Part of a small language model's weights: learned positions, a variant of SOAP for these matrices.
Each number is 128 + 24 x the weight over its row's rms, rounded and kept within 0 to 255. Layers, rows and columns count from 0. Numbers have three digits each. The size before them is the row's rms in percent of the matrix's.

# o: layer 3 attention output (transposed), 256x224, rms 0.0669, rows 148-178, columns 0-223
# v: layer 3 attention value, 256x224, rms 0.0777, rows 149-179, columns 0-223
o148 099:111106160140149166150177125149168105158145136111183153143127088108112110137128140119151121149102139104089104150122129142088093142123099104131088081162144135132132117154136141136136135093122088125128119135128127175135124147093122122152109130145134150110131143107134135116136094147117107140105093055164140179134126094111176095125111162115143130128151093129128156112119119106175131139113102097136096153115130107102135161129161158101165136100121119141119090149138113124081111112109116164106103109142142086127101086132143118137162135124169163131103168084099122126156116160178134155124123131134123121076132145143134090157132136090107098139188095077081115123135140112135142118092
v149 128:112122126125136121113160121122122118091145167154153138161150110145116166101131178092134085135120126134101112172143090136150109117141130105144142146098119158076110113106149113164121082091083132124124156128112129139092131136110134139113117072121102144130137126109106115157123138116112095093115122157122162076127170164153120140120110100182121146128106114142153139136141103154162158150145126185123146131137083131139112172139103184128115123148164136093106126107147086110107111106112119118142112146181104100151141130107108148114164109126125133148154161170153117091151172146122107112147147107104125166160092152152095154101141173162123138183122127077150124110156116117091114126124
o149 114:152137111103116141118102146130123130180100092102088126125097136089105116125135101152137127099138131110092124103127124101109168133147140152112138088118112080188154129148099138097159128164125129138135095084120122121187096135148106107113119145121129119135124124145145128115113106085151161127116131081140094164131119084093147137135115139091136105123177125137117112086116136108133111135114148098165133121134087145137152076103180131119122162140108107102151129141119138148162130139133115146150178142112144144108127153140152117117101149091091131127101109114098162170116130125154137129132088174109087085119120126107129113127139132113140108106081154149119075176128125134167210171109
v150 099:084142106140149134158105147127132142118131139093130117144131148102134116098134143131114139082107115096107131091103112131154099130077130131122112156091126122130111084168134142155089138127156142153129130136178135090138120130148129150115115148121178156127147125148111163127140129069149132138118137115167097137107127052142120106190117141134129137141125159097120093168148111115154091110144143128122181116084156127149150075137103121151135169134149119148112137127121124150072127123109117095105133107138127137162100137150175072163151126140114135123119138137125102105159116126170113163156118146110082118156105140089133104113194147095136122125105124144103114122162070091162098144109
o150 097:138097111123111112107156131098100186140107133161073135117142127132122139173129135122180165138142100136134126133135093105128153121169100128130141120181133116151121144157181132167159158120103118103150130157099149173118156127105102161162117144171097109135155093127108115142130158167134076126145113138127147159125100189142126121115124140122146150136163157149135127132130155123117164154096103148163129155193141095083136160137149144137123094147129129137142115109153092158153106128143134121179156117077114098129157118125131139094152128152123155144125129113138132159116166109145125147116125148136146160134088139177193155136114149161128151133137103154119175153111128164098093119124
v151 106:119139123072139105100128156135108116151134149107094158135124160176096159124119131177142135123146100134117119146164132142164081116125139101132135103062131112130095149138146132140157110121118104146140116140113097150124119154091150080099153128176146164131116111117103136137146141138111144121053140142161096089155172129130145103136131135116117135145070154129114133123151152161111088131161113132098147141127129167135126149077089140145169141139151127138144127134102125130159119080095109131111121134120173130139122147155161111170128110124109138102126104162121093165147084144113127118145144165183101101126087155119203178148089141149125129118125120131104139132106104106140134108099
o151 095:156134098160071131157114121108093126132107141139138122153088100095120114137138120078162117145098148122137114115100132099104120145171141080123147147164149129178183144127110153132124145168129180148122145141100138078136137109111074156119117155123117089145109150152144107133121131122135159131138133145138131112098091115100137143080124111164114148121141090114169118092108098113131130138125123097143134145156158131142094114136068098130117094080143134103142125138153121112121129120137104147123113122108107126125161112123141183139114098118112074142119137130100130108133157109135114138146107125033124161182118148167095133114188124124135115152144149156156095134163160104106132115125
v152 115:114136098088136127112152165108143112142087094182124141125149060134149138174121156162138096133137103159124161172118127131087130112145162099121130134094145133144105142188166142119142108109149154106102096103119149079124120127115141135108094110121141155054142159117146164133136140138109127110151125128119155153154086100140162118104108127111129178159106144145180156119117141135148153142109138163147119144099157112136145075084144138113124126122113124103124086144111159142168138145109162120129113161130134123122142121107114070108106114169139156089166127137121116115147136111118110116130128129141145135103143081163131106168153138110160143117125145155185119103095161115094135164126
o152 105:136115103148151121153106123172134160130102150104134109162114174150141123105146122132119170111101099101117117104129124128170096110109107117087090092123126144153130137081111126122124176119111114108147102106114087147134095142131122112105169156100095098190137148088086074111101095114154148126118138120141124076130156126096117104174118164129094124177168096113089136119146111150155108068160096139089138120138136111091116172162098125143143116099123123161116135132134081125116130134118095126084119138135130116140089108106158184117133130101126116133117163108096126147114144143146158118137130140173134132129097121096095163077106134119098123134137108124103125127152086144154120105129
v153 109:134146141124147136112139121113179103137107096141151153100121109170105117129083121125097164131128107188157133189122112125138151137187103144116136125149135115102070134174153108139141135103118112163109153130127150164117121094143129133197138150116119131097126118081173099144140109101113137132141123166099131126168182174169095115092114149153095161148123146111121133140142108171082168136119119123128127145143101082110127114092136104126110158104165148105140123149138141134143141116110097140153101087138122158157103113128130149111140153124095121130100153152122128122128154130149117130086128144123152090139150149120123162145125147148075159151129120116206103131127128152171106144127
o153 098:113110118150132113123121131125083123096119151074128157146103120128179148116121153108123171105128176106118134115147121152116130129095117112125127111081147135153128133101131144123137161142121151106141079132103166130142128151135113117102119099127161133156080131175077121070147120163161116133097154060138141109144110098113149148162126078098127143121119101157143074097142139109187088127183133120146140165109146143140140137140099171131140130166146119090156129119172109136110148155140138133104149151178157121118160103127142138149142098104187131119139100120169103118123121151083118108097129137124116142111141106129110149106121126092122127072100122137093145115132124134095134127181
v154 114:137152126153134156173108114092081108121068127124153126138144123115108143177168110121122129089123163118143139133141127092102139098098114099096101131166129136099126122089141138118133087163159122150140164148116081125085120147126115158142111166140139126100164191122151110116086133101151154157163167154095137132147104052119124097180117133129146047125130113109131097130102127130157112086172148111123171137138150159137131114149164155121115120150100102138131086130136112129095125152116156095124098146144145104091121135150132131108107119136135167130141153139116123100180121108113109142149098124111111149118127102136108120106191117112116122130139144131100163159118098123137122115122
o154 106:126102140106157078125160126167172150145120132157120124111104111117115148161081158147129147118131111126053101106122134148151124160096141172138187159122104144133112164103133086136123144093104142118111146150145145117137141122099169140139109143140103131158123120098098145137145118156104088125149104150175100143162160130125153134107108096140113158137126129149105182133124100146116115137150104141114114098147130116097131130108143113171152086123115158109121164118099144105165161091093122157118181128099092146146126125142101128113160157151147123137094092078104125168111151142144126115148153144160108138104138165114152101171084156163162138129139108145136102121090174123141121151160
v155 100:091100103134118123114108145124126151158081131149138152121118146156151068123107133156131142113121117127120096142121109140150126162104133163078126113082121136121094120169152145139156156104113118167112067148120139124146109123157107138119111115143124161121150156121131137149090181132079149132110166110140104139100145124130146134105127128111151116129126139178138154140138127101098142119089142172136088121111090113087122127122100123102133166140146139142124094112135160164091118120099087133149101113126153119097103111124118190160121129168125165156148162068147087117134136179095151097105113174126151119105134107113103129175116168126108119127151154133130162100147149106136117136056
o155 095:115131151160116135134117136130127113095113128142112158106118141103087153116142134127096107125113111123111168111150094143103115090154098092100098145129111083162163119105147131139113151158106135102162103124092094110135146136139117100145173113116140116111073116111124064109167119133174112112137115135098157136104102130112097113147117112097082160184112106089160117118161139166188148112137079100112165182136163165150106101137103136125121121144132144097140206147124090138128148135149144100081083128135127139163160160144120109099119144115110110141141144142108115098155143132148078101139124153156149153122128144148140146074122131142157118119094135122152139134108106131115132112154
v156 114:127109109155138079113186071077137170164127081098141092125096122132087155101126150132116120119111103143072131154083122162147158106135119151119152145136124119118119151123131154149108128156123130134178147135147107128117114133140137099143119121172160082128113107087129112146141129131141112127109121140122141139095154171096120160083127125146102104095147133122127121138131143114151126112115122167173120143136118133165088135151173157117124130132115083105147173135157116106080131063128127135142116106102097107138135144130107123106151104105142156108111109101098134080167092082121134128155131075100147092117104145151136112160122104100127167139102142100146088096173148131123146118143
o156 104:124137133105139150145082199149122099117133097106090107146178093135130124147148142112135140078158138126109122140144099099131126157135138140187140148147138116125081122157101099087127096102171149116104084091133138142126151136100156167160134138069107143127154166139126120159147099127140140141133158125124138125173111116181120113162157128086138143131114151124120105115169135149125115138130120105138153118096135116090162157106112075177077130115119121132127111143110130113144125162098145107105129144155125160111121085132161127102149135099174123127130131140131159147131142139101091106083086130138162157140151136150120111090162157147129124106141074122117181158095146145133110151125
v157 114:123100136093142134104141119154122108087120119140132084101122171118117118109160142130119129143128125137166134125153116075112136111089158150111180096111106124068094101103119118120110094115111125157081104124116121130091089135107132144094114153127147112100159117149100116135141143116100160140142087137136074088145107118163096092138127111115080134133128142168120073090124106126104117157145132103108165088117098126125166113133120094159138145134148146132102126127144145107078112125146089107138108129129078135124109111134113128166115190130105076098125121113133146138092115137137141132158158135142110108139135106124139158136110139209118154101151126154134143159118105079178138164138
o157 097:130140108195137126162136102136114119155128180112161160157114127132133149150101158115145125122148119119083116136092112126101114145114119091099143100119136116106158167126140105160125164125120109110161163152120136141169113130139096100135128101133134176128084081122139150144152119115146119139133135147168167153108120103098137118086094169164205123066111118098154149128110193150166123120100162154147114156083138114146105120099124150097146153156107127107159122159121093158142146115122101143092118136132151142129137130120141118067122076128118168121105117136144144153142128103150123132134088100106134121118087122100145106133122118100124122169128149090129114092109116103094131086128
v158 115:122114121121111127109101160159157102151108138141089165118116148125161186153124148115131098135131090112158128115132136073112102114153119117143155127143136109101130098145137172108117092161152119169112113136078137109091159142116140154078131125133107140104103165133098157131089135140099172124160117139108094138112153099110160135165143099119157091126133183078158112106136115137126060124101102070105121148117151086135105114124138166155157118152111131104105140114092142116148124148119149107113112130111112129138167053138096139154165152108127143122121112175130116125146117090155144142173082163106098122130090127153137161150118108121121135116146126099123140140117159110117151147141
o158 105:171128147191142147135157107168131123114179120099136116097132106132102115112136072137151137131140134164119108078123115126144134101125159145127104143152115160125138132124124102143112147128083131074117153121148128117133106130144069092160103125118125115133138163085124109164125117137164115145061132126149101121130120121110174141124067105139115131128074117164123182134111109167132193093118153171127103107136111137087121122119105098100118104094141109141133128130127107124110126152136113161161099116152148119106154108110124097103145122171099118147147091116123108122069120107119151150114130109110138124127130148095126067122148139107137142137122100149091060103146135156095141110129
v159 095:096118126111119116101121125188162160122116136132149160135133116130141155127091120132119145099154104135117128100132110084114115149135121132135127118129114104150129113136145122140153113117118088136137110106105122122087093083126197089197153092152132162175145111088150120114157136124158112127129129139113076114156138145148107124144119132118168131115048123090156115109124187123130120151103123090158113099121126128130123151102113120148173147157141130154160120138110162128145109126131092111140109097133139161130138128070136162166166150104139123161141106155148101138117148117099146087076125101125132104120120146108147176120158157147155145111120150137149194142122137127067090118116
o159 088:149121097144135125158140075111107094120119113113124103130131155114123118159133084114156126152091190148150130132169149153143131142139133106108104149133121149125138100109124193132091149124155140123126164152157097129170138168133074122129114143130145104100114116141127123130107127111116122091094126108185189126096109120110116131108122112120129125111160189124145099092116082142130156129168133156096172162151143134137127102139103134117104129104161123138118143127140136107126156150119147179121120136117147100118142107180145088128100152163101118162111155093113161110126132116130122147163118163147167145163172157122107149167113137172125123072126110089112110083170120139148139106163
v160 114:123072155115091128079127149149124148143146130141136081161169144088173117155151145126107113156155168077135132111130160157144111169122160149145132155090122114098123144158122115115130169106132159131151133127124116112104141118135144111106212159090155117113111127100129146091146144160137139087158092166155134152125125157100089063117115135114141161144117098146130115119147108098164136112141111112156112102115093151081120124111156144102145091148148123157141110146131137160098160154131118106172105133112102130139140091112115151149148109120167137126116105107164148105101122150122137100155112106102156111102162113147153113136139160108133135188085115109148146136131163133101151125133
o160 104:144154119126145163142132144107146098113139128141103139136113143152103132103124083142150119076108139149126114132133100096144109108143104119117091097173151094129150085130107136181114110136146110174142092117152112149145137122197140160157071101141115163123145101151103106160139123052176099117143104092123155119125155131177147158117143137145149093077124131114105135152110131151106121131103108148101149111131127135129130175143164136174107156092160107121126141133155113107107150149136107146135141152142155118099089171143121107085145166161119139108184153152124134152137136118103095147101126129165114142119110139097112128144085137122139121112146148135132136126124065129120072116109
v161 106:123115151190090134104108162121103133134108115139169133086167114098140132119158077120114112108137158109120162143171107160146144140160079115120125112136127153065162118141099137138124135123088126188150086126154078150119149123140145117174128172121157114144122154109146129112109094169155097127132134149112126165134101136132076079105109120136082130132106129128105145128135101128131130119113101105126087111125091134082128117149158115111157084087132114172176119173133122142166146148118112179124111103109121166149125080110134124152138145145130134147118138118123114128080136180109150120146116106109144125127145117127118142172160114128102102117129161113140135128115175105160159116112
o161 094:138129102101171116156117103110137131115156139137084143128088136136103116109119108173109132122111145134156136134117154156128100121124124120123120163121112118149085135143126100157126091145166146127105156133128167125173137145144153133136148083131122142157118104131100130150176167115146151107137127118167156120116148120133171200100123124100117149097096106144126115161135149168119106173157137166117173131128159173155109158146121152158137148162134130152092160115164121122136140097100147119111071160140102120114116198130063164102103112112144136134197123142155138137138129135139116125092130157141128156056150165113126150120115129128166160117114149146136129101127136147146088126098
v162 115:149093143135122153066117137092099157117105102149163156149084147094144115139110122151099082124134183169137109145135140175111125151156127133105105138114145184093131122122141100152138141062136092099131139144151122120129146083125097129118140116107150086149169145103196119151126149102147141164115148146123127135119146155114087161095109152136152152121109129127166163118141133110119127063101115139125115113098149087114113135129122112134151142093123091130157134094107126115140161124147112168088142121142154156114113122123121146130121094133103137153075162158114141143116142139153120152094118135110130095112194142120142127099114143104121169170093115095149111107139122151149159154130
o162 109:108122132116122152148114110136128106116121118123131102147153100139104122083102130111175121110108115069130149108153117119153126082131137141143136173129137112149105144122121150126099123199118142168143108126137121121161122121129130128158115132118104156122114123119066141115164086131153111080115121135126123128134123112133133106141157104145088105123109134126136109146163143107121097164143091118113121176133150155117165132102170151116128088170128156123107141114169073113090084177140148097196127123151127083138152123151144139136077102084156122083105128088142125082124091120073150113103136108141140173114092092158124139180142124154110125099136139114116159138147136112138089143139
v163 120:116153156109100153144111135116145138093126142137113125165137133110120122090108079134139109113172082130091136081114089153148187108133106156100168162164135133134079149108171097111132137131102124088114151139094109090124147145175159146177094110085143151179128132122101098129153127137113127114119115149113131134146122127117143161129146153108131127124100131116134164095101152117137097123123167129124150137147138167112072104120172087165087140127104174134146142151147158096095122103100122108139128150130105118124093144133156138144114133088147075144125104093120137145126124105163164111121180118174145142107102143125108115144128093120108158148113151122159172145120137112097096096116
o163 107:114103162153165127136154125115155129168120088107130069111134075166130118125124132169097150136116164143161123163128129099096118167157128091185124094085106103133155110159112151146120153103157149168107104141124135155141091117097114095065125153127156103138132107106158136112141164160131142152202176131159136141130153137144117100083141108127113138090128170121137095162168064102159123126130122138110113152126126127159145129143113142094151129140126140138144175154125100129154160119126118140127120146135156138151160115091117097127150156130124170115141160079134160128132110132089095137096092140118135140173133148138146135127161142155133102112103118112152123094117151143128135125141
v164 119:125137178146143133166103156141111107154110108091127140096143147108097124138156144090145146118109171100085154104087151141125142135126152120105174134085106129120129118115183184112136137173147109164105127132154133145149106161118114154146118131162136148097113152099134121141141123133128117098124156097117106133118168134103184104104138163126146109113131105158077120088135137146120170150112132112158130111122086129141118161155102169128141122126154138136156128118154143103136129136122134101099114119097138097124130149150096089113113141138128126135072116107173139102118075130132143153135138098091126160153160122154081117125138099172136139145142069172104066108155137155112176139094
o164 109:109143131124131086126122119121104124123104145140077110138112143153114118139135139132147136124162088167134101126134112114111122106105147194140145113146162115100125207140084124163122093111122126101120128173118143145120156095129151104163133150102111087130112114174106134126099137110143105153139092203147171117147095114138087141159114158084082104119101124126130115156127148137139100146103147136145140126100197126154086133116099095128108104152140136127133111162127134174137153095116112130095132120126120183114099103133170165143152119093141112125146095166152119137125159131142110108106133116132149099117104127084143127123127110073157112085130154116135169154130114105121106101165
v165 121:125156152098092109148123166165159115122157098088122148103147120149145089158104092128096104130103109116165134139171143135129148148103126125180160147105121109099159125163131133114127135099084182146094082141147137101118112145187091114130110127161075133108170125168153112103147123114121113135108116109128130114081146096136160142137119173155134132137119140145119165147141165095110158108148125152105117110082105081118148171102132103137183114145113154125117108106124167158127098146089159126151139141120157140137178136138106120116110112117122087135102129125144088155147140088160091111114156173112130151122095104129110108117150124129135157131122073136125135132118140084132124165122
o165 110:113099051121124178119106107126122119168113158183117117119135132143150116118134142117164143134151153139158125122109094117139099092139133112094112102112128105122133124100158139114148144145142102117142171161081106070120108139109149131122103099110145142193149064093096135096118147121128155125148144110136096105129154127115096154147137116089091078158148141135101125097137110134141122126074172140125157118125143169099099137117100114145114097076143116131127144122144093169105140121153130108143131133119092111107072142126129133170129149142129146134122123128131133075138129118110129165163123131139068125119152139148146091143109036166123128126135140134143130109123124141143136092126
v166 096:112077118110117114090166155122133123133146138116098156130132152166106125168156145136117100114153121125144090122140112155152143115152081145133118147141074147143165175121152091102112144127143119090117136152100161151128145119127099118150142130162128136127140184144105079145114119149112121185132155113139094090109161126119147145148115152140129151081168145169139126151140169172156114130111134132128137191148157116111146130115165104163138167121143079106120155116125156152115105111142103136152108166176173159144127160116118112107083135124145130105158110137120153119163122122115144109102138109141119135100127162107165123126108078081105177124136116109133136170181156110099112111119
o166 087:120098114148092151126123151094161090144117136095148137131118092115118122102128124106123124139132169098108148137109103083091103137125102115133113148117140111114092127124117131131142096126114146132146118099146108078114164097124122143122123120056127104133101102056171130137115090114142150098081141139086145119150097133111149120139154143095134109158106132147107133078113113084132169070139071104123067094094135121132136146109109123122110146100086134079083122120113097155112142104128125111127136099105093115106114121095128152159117101145139071089148129140136104138132129093136127102163121158141138131174135130141136136156173145158090103117127110151096117092097102113129098154137
v167 102:150161069114108116115091128162135128085088113127108147126113132146126126147136120132153131100093078133104115123116140135080070165157174088123111144127170119109121114135133127154121121151110118137133142094129167180157104098113099095115095154096108129157120127149172179166123100087119112141130142109149098088128137083138097123139133085092117137115110153099133134166103132166085133145126110111116154136135122132119142117149112086130112112102185120149106122140131138183148091153109130096126139118120140161111169143124189093148159151144077127154143156125125149146120113165132128106144111143133098111145169145102144125136159094135103110079130128123106121163120118123128101113090
o167 092:098092155135123106150142129099086161152132121120147148114114136092088124126121131102114124149118170170126167092122124124125160113086110175102130106132164141137145144111137153127154118122102096101076156166138160071186134133105144172108134090166153129096090128157113121096130143140134169141086111111147173132141098159116132126141111137121135107150123106114156108114132107097128179088115138117124097146155111118100136131122091140105150127142119134171131136126123165101134098101132103110142146082131088094137096117149103150104143126143157115157123068131108118092131144072131132155105167089095172105097091087170140125132110128105146137130110142136133114127140084120110137089133
v168 128:150158158124110162119094101116125115130147129155106128135135155103112107150128135102147123129142120102099127134136115146152148140139207083098118135165127139122068150129111123110115125095112119089104106107146167128140071146128120127117147146137192143151129155169163123107138164112094136108115181161165143144174118101147109115115099128086118125151170103134106164092122097149157111125208115129111117122174110166135118098109160117140085161116125118114149113149112141162121117109149091079136116137093126066134151158141139121171119132128129101119130110138102106117108115149172122171115111094111138107132126150129152142125112135085133106110164140129122139095135149125154121093157
o168 109:061111127129113113149152183113125152113112147144128121145116142149146127124119136166129126131135102146135140134083122126113092125147094176157158139105105135145150132151125144158135128120140103133142134147134146132109141160145146129144106118152080128073121088147118105157134112101154129160170116106107113151112147115115127131116111099168138138116124133091125127158145127080109153114081139109152145144120138128157141154163131092145165131151115124134121159134150082066159134149104181147105146082124201160146080092098109154132126133136119118140113119136131162157183132106080118138125140193140114160196112103118097151127177116167130116167086109139129124122114112129103138142109
v169 110:161178168151126124166118146121126154134115087149155125131139108152122140094122134161128126096119126142148140131152114170168096165131109106126103164107159142109076129113111123128123103121135092171127169120111115153119146118148121139200120136120131139135146112150162128169111107086134154156119101132134141106159180116156101091124121133116102146098144129147151097145169141136122134120122152105137112082175118182127167115118093114151116137098147163154099117154159094153118110113129136092161091167140112162176128185125187116172141140124108101157109132159110105152117137111135160130147110120151129148108129142093119143162131123156124118123138144126142149130083104149180076131107
o169 099:095143107124100088120139124079146106092139187088105093138088122085148121138086144157133173151124137148120153130138109113110139144135169131133193097114166092116142131137158177150145138122140182124113141180096156103143099141110126149062112098171129124140130101138096149074199116162129118104164121135166118160125137110126120156133174107147159136171148127121127136129136086110143111131168108133155131164105161113128142120139156130140177142153140124117144133118118140143154111112143109123098142098116137129091146104109099141108118114086128140134166096096135163142135151165129074123109141115094136101126146145149135160122091103128115121130114149127148136132141122123112158104111
v170 106:132131144134118114160111077083137126099114143137071173101129079147118155132132107124119098105119162132144118107115155086108194165153088099120124096157111136145099135113126137095128139172172112076166112135104119146119106136147118128167158168134108100164133129100127152176123077117107119116124115104127132170119120120146160087134127159109130122149152104160153132087144154126116126116102135093149146136177105122152103161148127166157171137119096095133115126108130126118141153128142102115101165171125137120084130133128130112119101111103125113155116086114104157121144137122134108155094104121150129123097147097179095144142130138094176135133117127112163143152116156163081145099158
o170 100:126100135114164114139103168145162093096083165118173103160128132105116144100097160156138183120115107167109108165130131154136127118088160167155087159132139160110127109127130117116137114128120161111091180131131121126125131099124160093127086152159128078126136169170121086121091142119137124124141162162111109119120145116122108104112151100130160117130136140134102086106108093119115148123136128148092118131068158133119141147070146131125124145139144153128135135111127133106162111142104119117154049070130152144140145134119165134171144129144146117088138171120132083084122094101118131137160143125107145129154151101092146144142124112124105085103157109115105152111131123113166146139161
v171 109:106157165122118143138100141168164127176129116139128115104150099054146107151136135116133086138111159098118126138147140094120121147119141081145171114123114143120119132139133147124128107081159103128122096147146097096108168120100133157190124131138131135104114164151167145153119095095171164106156152152113151136156105114102102130103124115102116153165146110171189153143155143133122145121117165130144100089148112113100098117141096113144120146112107107146129104158121115126140111136127163149175080132122098094085136143118121128119158157195131145163129087129114152117091117119119143095078107130114100138098143077136151107144107136113135077111128180128111117109142116128101134117124
o171 099:129111113131168098136155105103106146108109160122112117144087151155144167139139119141117123095160095175118087091153129150161083071125158171096111138130128120118157126097115142129128163129114118092144108114157129133114086164149119077110127118087049122147155135084082131152133101136116133105127098181140122145134170118158105161153127135104175122095118148100123136100104088108132109120135113136097126136093155114162129104122166103096162098167142132173164153097140120143111116156151101142060163104128110154105123146120127125127119100099104120133132111116145128105141150135160130117168118138142134084126139137100111155144137135167122159140132119099139112108124122141143118158089
v172 111:128120155136159149165115152144118108139131128116107123127123121145122092148206118125168127113133126114098121102117141124091166124157151104121089126076141129130121096130172114097157109135197143124143141126122128126155125099134130113140111180127145169100149179188133144128100105091110141111111135107133096142157113140140142087164130144112117131151134096135154134104130127158122130170149092164124131081126122114107112105174147146145117140171118119142161100110095158138118088097068135079115126156126118064122168167137139123085133111091140135148177071141139124120130123146119145157098094143150092148135117124131123134154186127140114129147118132176110138114131137140103115115153
o172 103:121128109143148106142115128127152174128120146124098130149139141127103155169068148148158153124145112158120095129124150116144122125113150143138201126150133138107122172135088168169132135111066145111138139129152138138144103110109179091108106119135099094179124122124106102101146118120149098157160116155110189127082127148110130123160113124118112109118114165166123118125100136114137154090095147096075113136162154120131092120083120105111154107094097125152114151146131107106145184110099080101124113090083117138116090102156166135159113132146111129125110153167125137113179161130149135102151177151125132139145139127117118167107102131121131097126149141128149109105128116110129160165094
v173 106:182106122121095155116096138079163108114044168167101128144062133158129128142122118128168123108135176142091142137139139141154134144094143155127113129098141139112100098132117110077117123119144105127121129115095120173110110129112114162107136126100165172122105141146148096152126148102130154129150152110119164140125129097143098112142120141098114125144127129139163082113145136097181122134128126090142155132144116166076089118129118107152112151111125086187130132090133130138110135104138143165152084191144157140135137126132163162100091120196092133109127125133136166127130133169143137127102152130102160134113127142129115168128144120108108145127114103106113122152139094158151148125134
o173 099:087095126129185120143127121197120140116148114107144142130143066125117126147140112113112142167093131102114141124148126134106133131171135106094136139136120129121158167099120124155136130155142156154135117140181143132126141107120133147107135152152133117109125098111100110139173092146155072141142136152112142148171120116120094151145142137149144141152106095163134146103137120132104140132166126104117091143132148126146178138114183126157198140183114173106110140128135092130149102140134088123100103073174143139151115166110111098091158120090134129086123085141119110169151157133107160169133178146142129135164113143116125114137124142139126111115124165148164145138107157110089153119165
v174 116:141134085102120114137138140111139151142111118127125111156154070163170084112105098162083142118133092125104148123139147149101133141111160154121115098125137137145154139162110084162085138115139150164167114113126123109151148124162112093153123148084111146123113131165122124109123130118127092113153134097106145088112119100145121140130133087115115150125108112143126161155138104095124134179127105123126148123110091112116132097146112119115156142150096108111155141137157166161096140144156135169115119143102100136137148134156146126101153106177119081121160169036138145089148169132112138112146110138126146115175110106156157125110110113077127106144096111091170092133153168101149089140117
o174 103:152145113169132117113094117171157108176143139137115162125133160081167178105138148107129130123103112165160172146142107132124124156137129098154136141128137106110132113090130100089125154144167138121134134092147141193095087167093128146128123131147115134184121136146107116122149149121095168146138140122104124148117146170132080122139135144114118114121131104123156135102139160155128174105127146097145157111165119165106132121156151123156147156134134116126116110095123133085155124119107128106121166108111100095158113149166096107145162144125137183139135111184128110118138134122089129090099113125151138138092137147129126137155157154198128114159139149150137163100109084196135154136145
v175 121:144105135129133138140146123069117120114130160158113092126127150188123121131095131166110148142134150101114165152173099166136122091099129109166131075102120139192136116138107140138094121120111163134125099132133124152129143146124155131139132125104197178144158109153124141089076151091136150123099068114161135121132140146133151123160143113184090111151134096163071137114126133091142129134165082129115132130134118113133093099103136121104126130141125140124157157153155106160128143116154165130082104095144105170109104115135114117120135123108128130118137101125127114098136128110147117161126136112134125119131083120098136111187158144094131152097123176075141124155138088095148141139147
o175 109:123134072133131129111120110124140170148144160159175144161157130102150128117135126093119135140123095136121124090112130113095145154176132116090148145165129101069124134122120124129169163151132122129125164119121110149140153124116102122110144105126116111143112163066126112137158135117094141130167160131136108117130150106131105126136081152113164180118113123123175158123121108153128136168127137163143122157154148146112154156137123128195120134110095103129117115120130158120138134133087101108182155135140153115166171150122102125137138095140135154141135162132144150199120135167128126120128133192092081156131143116109104132123124090130098091142164087182127132120091126158096092149097
v176 125:136171125130181104154141118131118207144131121138166118171148136161152154137173184140110125111118111103104124083130147103076110118110163121108165181129128086122096104091133136111155076194137130107124130127161135110107085119125160148159150097110101107152123130138102107130153089143114097079093150130137118107137108112133145124095112118127148096152123135125186132096146100126168135103103122137157153088125144118148164123133137164154151144136132121101127125112123152080142157119108130121141127190149114132112122144108120121125119183131124149133161115111150122110094136153144120145136160089108114122152141124173107133130109137151137123181096102172124142137112113133134115101141
o176 116:104114146126109120133105173134136089137109141117097146130118111073114115153131109128174137083133133137153132145111111170186128143107124127157143088169143087125124144168125137128112168074135117132128128138109107171165162133124119116088101138137171149143153140153149099160140139130126124139154123144145134143162125133147140132141136163153145107084166136089117153137122120142125130168138163119126120124147149107149131148132137135086116121116101106138135098159099104147110081086121134148099112126121154178152101095145187148104134119126091116128060135157100151104177117132147133100175115126158135144146118138127203122148117171120096107084144154093104104106176139134117163106126
v177 117:144129080111123096146177148089164196130119138148140118119075110122138126096121157119116170130173105129089156148113131135094125130142142095117163144110120125118175168118123075140104125178136105172131138093149122134093116125109121117132117107123107135106114162113129105104132128127139134116102099132156134116110065145116177160099125104154188142142148123116151138139115113117145159104124111130149125127128091129144123114144126123090155141122101122155182189140129153130132145123153123124146118106169098114126100144051105167111117119131111135126135155136171096096131137115115116130106174073122144167112136161150122150143149137131139152129140140115171109065123163092140132143136
o177 106:093153128115115119124095123149121102158154125113134145146119128134134119167146118106159078128148136111136102109141115150166133151138119135154089118116134146131093130121091140126135143083121144120123091109124115153130119123158123151104155132109141126117137082116132192120104132128108107139141173146101123117132110080126074098131140133141044135094124122178116135115140181127114102147135123152086154142124156131120103153141153161167121123142149119123116107138094112088114133123107147157100103147101123174125129123118170039073110127102153129109119136110106150117102139132118191142138097136125153082122137105105120164089125125158120099149089124155086134113149087182099139130092
v178 107:154140082144131140163159203120115146130090096142144103105151092106157121127107118152123109140159094158140110133124151118134115152103153133100146133126138138145118133116114167132130121112120144140161122157146086113115103097115120137071123100144143152119129115143129146101176098138122129128141114201110163151111121115119097168125119151141099127122157132153103091101157136077152097129120180129084118107161130146167150137164114155133121116113138120086124164130171135110151095121145102134112133175078136106169160141145085097131136118164178123098148159112160171105089102141149117115154149134133147123121105129137133169115120094166119122092155140140162077153152132137146106152141
o178 104:115119149102135139099118114181140128120159122135130120137146133152124127154184133134083128135161138094092148154114130123144125145117130138139142114116169153111152114120174094144115127133174124137154130131114112165132109172113112155157105141126137153152135113134122102155111141128146128139123136133159117100169166121122128109114148094149159102131127067096138187126123165164132139159145142116153161113142185118149096091128169078101169145148116153165126119137099095112138092080138148126118150133147103124096090121126155142126081121078100141168135159103145102185150128133102132122118090090134137128121162163119133081149162149095113097165083111133102156130098164131109158144098
v179 120:111107145129134188116110110074115157145111123151157166149124153155137148095141132121152130136120141119116186091178148148149140100101143077132099097116139144126165095157114091122126162138132092158071120148129090098111157114138170115154155135161138122110095135129113140141093149136164114115126106129116150146076134160128120141102102127129113069137093101161116124124156124101130143150108132080127057136125111131130118073156116150100121113107113132138142121092152109108122123136116147154134143140109051144123078099132106131129145156140091145144104113128105118130124141146133138117095077164127165116150099116122161094147118106153147155134097130088136115116103086158109112137128